{
  "num_hidden_layers": 12,
  "intermediate_size": 1536,
  "norm_place": "pre",
  "positions": "learned",
  "qk_norm": false,
  "attn_scale": 0.125,
  "init": "normal",
  "init_std_o": 0.0037,
  "init_std_up": 0.0181,
  "learning_rate": 0.00588,
  "max_grad_norm": 2.0,
  "warmup_steps": 200,
  "max_seq_len": 512
}
Each number is 128 + 24 x the weight over its row's rms, rounded and kept within 0 to 255. Layers, rows and columns count from 0. Numbers have three digits each. The size before them is the row's rms in percent of the matrix's.

# up: layer 5 MLP up, 1536x384, rms 0.0723, rows 1130-1154, columns 256-383
# down: layer 5 MLP down (transposed), 1536x384, rms 0.0181, rows 1130-1153, columns 256-383
up1130 076:081115129154103118142114117116122126109142158134147105172109133074108117105114149142126157152049155141142093125146149191124169151146159114139123131153111078140119150131155110170147083133128159159151136124120123149117163106175137090164089128174098112121132123126116085154119139144124113124116124148084149126098107145128138131083132122109147143093122173160128150132111146147090180120132
down1130 073:124173113147131095170112117112113120129124118178155125073145124118151128157148094110146081107089146103106156147110132115136081145147136164116128125093149127124143148134078157136112159103135142123126130106131121085130088146082117122107169112100144142113138106129091118120097147087126145178139115117139118142152148119154121130118134115132119134122138077124146069134108119095184117139132
up1131 114:119107143137125146082159101155096101125125129197124138127095148155103086110116115102121131109114108105161104127150111163127121125129137110120174124102114116159102165137130142127124118166154108129129109070190122160142128176110163174145118097073156130144152153111135136121148119075132113145111132157130145141176118126151140137105150139085116146122185106146156139167116144129130112157112
down1131 114:155114116123122096071124123149116141143150109147138122132095109158134103149137125145115111160108089125099128154140150125134161107117089148084126188126088144140122097075161121114095149158126171133145160100109166136124110125087136133152078122111120164158111188155160131115116103140146084173102208133097080147133088116163142159127154148110118159139107125118131150113125112157139107145105
up1132 104:129146169164146141145094158124112145136078098128128108137117181090109111086129116135163144095139167166099107103138123101131120152155138130157130167090133089122116092084162126167137138126154143117136131153126109140120126130127114176114110142169110137147172123129093138114109144148105101143097101100142134088129104164080129119105124104107143146111128106158125151156125150083065161133133
down1132 112:114151100111157074130166112188129149151121097137170111149134125114142118147108154130102081110150161112135135126108160129091101133115141129119154127130141117119125115160167127152130115141145131131143135145091143121146146135140107142145140171101143121129103114095178122165097106106142107146114132146113155125159111124146150102088100085076129120103143132140128120127115084120178135138149
up1133 096:108110127141161156198121122142096123114104103210125135122099175175125112138125149143112126102139156066109101130111153107109130160138128145128137111124172140078153152126131143116118121113155182128116109088121130113078107130138108140097126115114158136103110125119146121119146149115148126147169126099146153096154115147198135112123151121144174127120147131095081096149103104109133165091141
down1133 100:107124127166119130121148108108171143131153156111168138114154139154138139094128131120141148107141150132140134164133134127113198099130131116128134083111145145144138152191147138155116146166111109161143132144149142110156132128085113121139155173133109156138101170083098139118126108149126164120127136107101121140107127079167119132164097100122160104133135158107164137133123147162141101141089
up1134 098:156107119114137165128136092158126113109086139183128139109090108134157109106095102153105131141156129146146137162140151120135144165162121117113095132087110100129159102077119132122138107139151130146144155140069123086131114126115143105113098130127140118160141132134126149086152118138107098131164131155155136151093156100114120143114117162110108155079120144118154112145147099117110153071156
down1134 100:118095138108152123114084159126117110123127142147137154109139108145139137138139133108141111123161089126093098125125111164142121153158161158115157117136112145081045148157101117150123106146122130105137173131126118165166123081111161173118092157187136138131124103153098134094135126126107102117087106134121136093161155204110111095156155139134085139138082160138137109141184085159121147150114
up1135 099:123157106161146139144156097125130139090132119138150105112076113125158141118153138116137089101107127154082138120151170124155114132131136117115153110113148092148083073126126091121120128148103111127168129146142127117128111142160146120155127119145146120108109101151152130137178116109174142096166148136102158137118123110145124113140081154110122156120130133123112170064141122147115116085119
down1135 105:153133100153134106165129159148122129175119138118119143193151154144113123134120166130134126121130166105118128079122133137165104138114184099118086125110145135133112130134112160121132087164146125162122086085124128143120155105150129089111165150126101118191130110123136142103093145133128145102103142112141138114144135115086109129157088119145143097114133153095140191107094138165172089129128
up1136 093:086102144121122106112169145145119137180145130161127173103147126168103162118128129124120126119142167134159113154106136159109121153109129176163153122074143122095123118114137103168152125140111140135104095137084119124130120161143153141064095112123112113180100131119164122117095121141144156090106107097156138152099121111169137113126081134137093160115101137130126101117135159129150129125130
down1136 093:114112144140146156123165101128122086106148116084116083128197118085153117171163116117164131104151110170146134157178084097114128189145101121151113157114126137142144177139085138168095158132116133132123092178116112075121124101115133115113110081151159118131133122119083114143122077169144137121182126136125103126172117098106128153156102097146143153134147147097109122103122146145156145142106
up1137 108:116139147122100139132107154142105146118118150114139099124109149133133126139103164105079149179100145153102134150139125139104131133141092127147150104145112095123127126139129134161136165112102139120107141154128107177121129147157141093129142099099137140099158128118124124109139121107091156114158094150168182114097129088137155125124162080101123103125138106119139171157150101124121128143136
down1137 103:126195159159158109102149135175114098121148181132135136070152143117115141125121110135039121097137118082103126134118125082090184128129104104082130108130122109135162135111120116115120106118129144141143162173113173119131117179113129133144122114157164108139105090111135165182112135102107139131109116152103185127123128100113107127164138120122079120163104160113117145111152136122120139119098
up1138 098:140157144092077143081113145140150155133195119110110125148119152125146138104125110102098121125137151051073122102166124137157172156122127153122157133158133163092142123128100123098069128128143098166103157115139111112137098139123153125133118158086140085090144128138127151092123122095145119145133139121171126135164125130142144100110121167114144155118114116104139130154105112089099141131141
down1138 101:137150129179127151115118091158107089123125134130071159149137077104113095128126116122160120124105101122132129127119134119125108144166163123108150170139122126141108083143133097115136137141117143139088114170145116106126120137137105138126095130110084126099142114152162148133157137172120115148133142110128114147170155163087147100156137109090143096133148125134154150128096111145198105121098
up1139 099:076116117124127121149134134146072138094125150135053123131135091102098217177184118129177125129135131104104114152122105131108139133113151132114101150120111121131134127182134105117167139123170102100163148144130142135059130103117079088110113098103161151131114153095103150136131110128133115089108098079123109136154165136123142139165157135132167133141111129159137133151101123142120111068143
down1139 098:126113125159110168155161156082148127135098128091177144114114091126145170092114132132116117119130129118136097130148128130129090140122132143120151137121148150135149127071116123071174147126139126122144121146072149134131146147144150114141136133109116129114130107089112141124149155116117109178118092122155129138098155146164122135139092148099129119114140095131151115138092110126147180147112
up1140 111:078104099168115111151127092141118147122133128131113114127116158103148129136143107158138090138143147110181135133103103136113165148177122139150150131148152116126110109132196117142125139096122118153173111136117142176096107136127120110152153161109141161105101096067167158110154142149112115111152087140131110170125146122053125128122119127106130134077140114130136115121138156121121131098167
down1140 115:141133148142099113161162123131151134120141135137137180136138192110125114131114145131130154128122099132131103126094116117130139127114135143096137152110141100173141119095089098127153089128095080148139133096159103091126117108149138108125102128128157106180136112184149124148127142149111107142134197130138156120132136123107144127137102146146131142159114158132109146078113095117110109112101
up1141 112:139163103114140139139166134097170161175141151157153099132111127056168179157146182113120093190122129157151083118140169138115105137158131139116144132139105122131121088120102161148119135148135124126139111111114115126115159150107076125125111121080141101142135107106139126157116135104151154141142109107140182127138135113150126155147137129158129152129178100163144154139099122129139104110103
down1141 113:118094142117124131111167124117160127119120142121148155086121133128160114095144090142079108134135145151171172092123186102132168099129091136132130148048130136073146153120126135149128132160127166112138120143119099113143119120071187139097106159161133128104157165136132125136140104144127126120135146128099109123135088118129105187171131150123138120161132120165154159139124171090119158144108
up1142 101:118113147116160137107076107117188179121127114114137120137119134109155148145121092130116138138146126160164137103169152122130140099139112135130137144098134167188107112144157150151116113126135139131109107111118110146156146101157151133172124160124142128106126148126142121069109171097138131100116137110140133151148150143095167150090122118106155091121134131136108105163136161112101114151109
down1142 096:133136122132139130103120100146129120165131128128153125137090133133133165132116148103126107139135094112104152120107149157082128154098118131145130145070118147156158110105086131143100117130133167114120117203154157104135116175131124122082087087133105125098124187135135124073109117116140162157153189129142191109135067062113126134126150141123094126140148113123106136121106169120138132152157
up1143 085:147152089134109148136120067130119124116152148138135125126116129122151135118134084146139108117143157124124083123137123131121143140134168146123146132098121128086153158124153139055130110065092127110082168108161143139121107141119092116099155141147127149132165067149061103170102170080107130084164142106130144126123144122122161136139129108131123116148106105118089151110126114131141121153109
down1143 086:113131106072109104143135121090109098128119137115111120145144155137123137123140156117122129150146108121094141148166134140129138140094100127146120145156138141121132128135108149144117122161126101116125120153135122112113087131159140175128124133094093099149166089138099120104132149172111119138095107119127158143166109156140133100134127159145091163150140096122112133118088118139125119167127
up1144 088:160146120116105115136127099153136120118122100106088156121136178128140137134149124104096109159130124104106128096103124099151189151132172125121139108116137126140184111103095108068100113176111115138129112131126155112170125138144127148147123141134176146153122119123128141165123091097118109134113115150142126169143117093176102157159102125149151104123089134169132126116147097088140135102113
down1144 078:114103148121126134151090118110121174132119128156156132127129054160128147138127127149163109115108147139129130186148142129109120072137127117095128137092155136124138104145191172128148170083150122115127139110140085128105121169127143093128123130088087109134145152135085126130116131148120129148120167117138107086132169125146196085060131103122124122171140176115124093125129111086125141115166
up1145 105:138109133125128105101105118172110145176154096109121136167070197119109112122103127129100191096126133155157122163126108083152126106113142107160111142122108119126118164143110134118164107146150152152120155127131082111108144146127134140088143130134132147108186136132096163143136124102119104098116160124111148126145113133149076133100142100140158117130165102140121115119141106109142128172127
down1145 106:146151143131107114125143122124162113133086116159139138130146115131150136144122156106136162059099126081155158086143154112151097120144101162084149140146155132145130087113152146117103118114124108105157115152102119115150118085146141111137118134150081156082107126192157130073111133129157119139138136115139098119131146197137156103116144123153117177141101162143096135156144185119117151136123
up1146 095:146154118129158144132137121141110145112130123116102129109109150126114134113103070141133170111126112132128102144136153112135098113166146129096150151113133131129120144133101112136174142176110138157126112109153143124127150124114146148125135127144090123159102156144118139116138166108126147144104100133149130148111058121125093116191107096097134139108141147121148073123088128147111129161119
down1146 106:097115114147119129162126059095115171129105159135103101144133128134084148109150130134123108137110115125103103118152134145131194138126077130111144159121120128132105129116124109174124155113132164113144118119157115136146137083136103121112102137108103072117115116139153119131134109111149142151127133096103144154129161118145164138129118148137115140123142165148140127135099120134119068120115
up1147 110:157113095134176158127126131100090131117108098126107121133093118118157127119115144123127135119127168100166057107099078113150137146135152168152095121105141091108132069135151124128103095115129114119092134129129193083111137117133113141152110142126138113128138125103131136121118113144100100132149107146085109139094130199169108129155158152162145142174142110169126128130139133143165132110127
down1147 110:116155134137113151187113089120166108120149156124124141122165134093128142161138131100168158138079163135073134176131114111133082160144111112078120118121132161100144119127142128174158129124129144158138109141098138151125088088138159097133111091155121143071098096127142133151110126122090076107112110099125064094102130160132133165118160171118115158149093106108150097142137099131132102132128
up1148 097:141127135124117154123146123179128082121095123149100155125107133122148101105112112109110078126148171147117116120142108140167103106145175172128149085098115111115096149144139125117124101138135087158134158118105161142097145108128141134120122101117118144143100115155132126121138135116102099150132125135137153112135069129099147157106156137086136116120062155132104135182132160080157137127140
down1148 101:110118138162151095138108169143111119077127110132160140127114108104146122122162108106149132122067103113126134080137107141082148154065138142116150107133161147142139129065157099086131174111121084119133127156129110123110138123113130165165158110107123131170161138099097130181128150138129123106125144134174132149147114128120137134117084110098154117117153146100118125099090158116136108109118
up1149 097:117128103110169144125157147101118115156125139117124137122140180132112095107141138141122168139147138160121115110169134130152122097175131140160100132109137159107100118111148173091093104117136085118141153150106070160096114184122094126108115123131089132100114126148128120113111146137094143159112143084151132141122128150170098123142189113128126177117132154087143172136114146134133128107119
down1149 096:111085127125165103075145157113129106152140123144073155093115132149143112113121143176110106174125133139132118129130130150133134151116105176162113156118120076112072117152123141102114092096142121172125116108167122175139141110142146145058148116127178111147144113165151160113097138099134088190075104184138170142124105131090124131117124152152090131141096141123076147123157147160115154129138
up1150 111:080149112128133144144139123113130161178086122165144097160119110137178119127131156156136141151151122124130127145104121111140119136100140121127111133123137089111130144139112125138129089140124132123150144131092158112133107142152135150151088145129170120121136099134131143112106102107114173150214121135141106114111109149153126160122104101118121145155136146125101116093100120135092095114144
down1150 119:124158146118142180147108115129131128153124134095147136085141114119121111111135108095168125112102104147148120156129141129146142129119126127099119126126160127139143132098125135131090138134147139115104120130138109099134099153124142173092128131126155159113161113144152160138113145083083134133142124117151154128127102117118083162146101154096120140106135155125143168091120155105113132104179
up1151 110:103115118110154137146130180129176101177138128107093131129098153107146125120093141142088115133122133133151135111166094158067147134106124088088124091117176139105105142120143088104125126110118159103130085091189137135133158141116143099103110116084139096135147126113119160163097113146134097135115146135157091117114177145071133117128108135158148181108090127128158112155139116152139116101091
down1151 116:129107114124125098134163160125162151195115155135157135110119118148144122104142150108118113103118114159085112070125101191113142166114093137094140122161147129083136086095100148119143104145146113125092132117152105125077131099142152101133125129114105115171139127090115143141093132129126135088119163162156157126118114133149097097116132157149131113171128099199133185157121133126135078130112
up1152 099:116100115132131171133127112125150157149111101119067132122113093101101119104091112106114145146113129087149099105142164131132113114161120134108140166074128103129166158100150179125088106091159129145117165119174140123142142104150073144144091177112133136152122122137086155132130115144084072122141165131098121167138144100143158138140143162161137124088116124171146157148123123126142072078116
down1152 098:134082109146114127110118123109114125155145154130117126118143105147112135141178129085103130109123128102104188146138131134104160103140179151120107119152167137123110115114138118136122125139132139139136097094124093169121105106156152147108096120140167079152119135072128111151116120125138168091129129104162131110156126141133110116098099120148158102159137102131106102121138156143132134124157
up1153 082:119129155148144142100141131145170151132130109101151160093143135117141112103154161106128136143120112128103153099138110145134154119151157130112167084131184139130111108132114115100113128100108087125142111152121112078117092164087161162138108080146137121165143154114167131162112167097108141167134138129101080113095083132149136113102123142119123125150132112134121147109116146111107149121121
down1153 072:121122098128082101135120158136121141119091134124147123139096179139095101131092136110140158183186112103134098127065127114114112140121146092136116120133107119133089138141133116127128136107148108120158123114107111144128109156146111136141145127117105143073116107146161142107142142135149129128104102168169134126155128101131112091109135129148130098113139093125129132107128095152086116151099
up1154 105:144142115131145139115069152117125133152123134141139100141135132129131170125102123173124130147154115146164117175158120182130135114128101110132154135138104080120104106128097147100133097070150117177128156110148130141148108094144145123098126149138146136119105127111098199149115127116105122112135130084108136122100055130116125151115132109139129129160159150121106150085170087128150102148118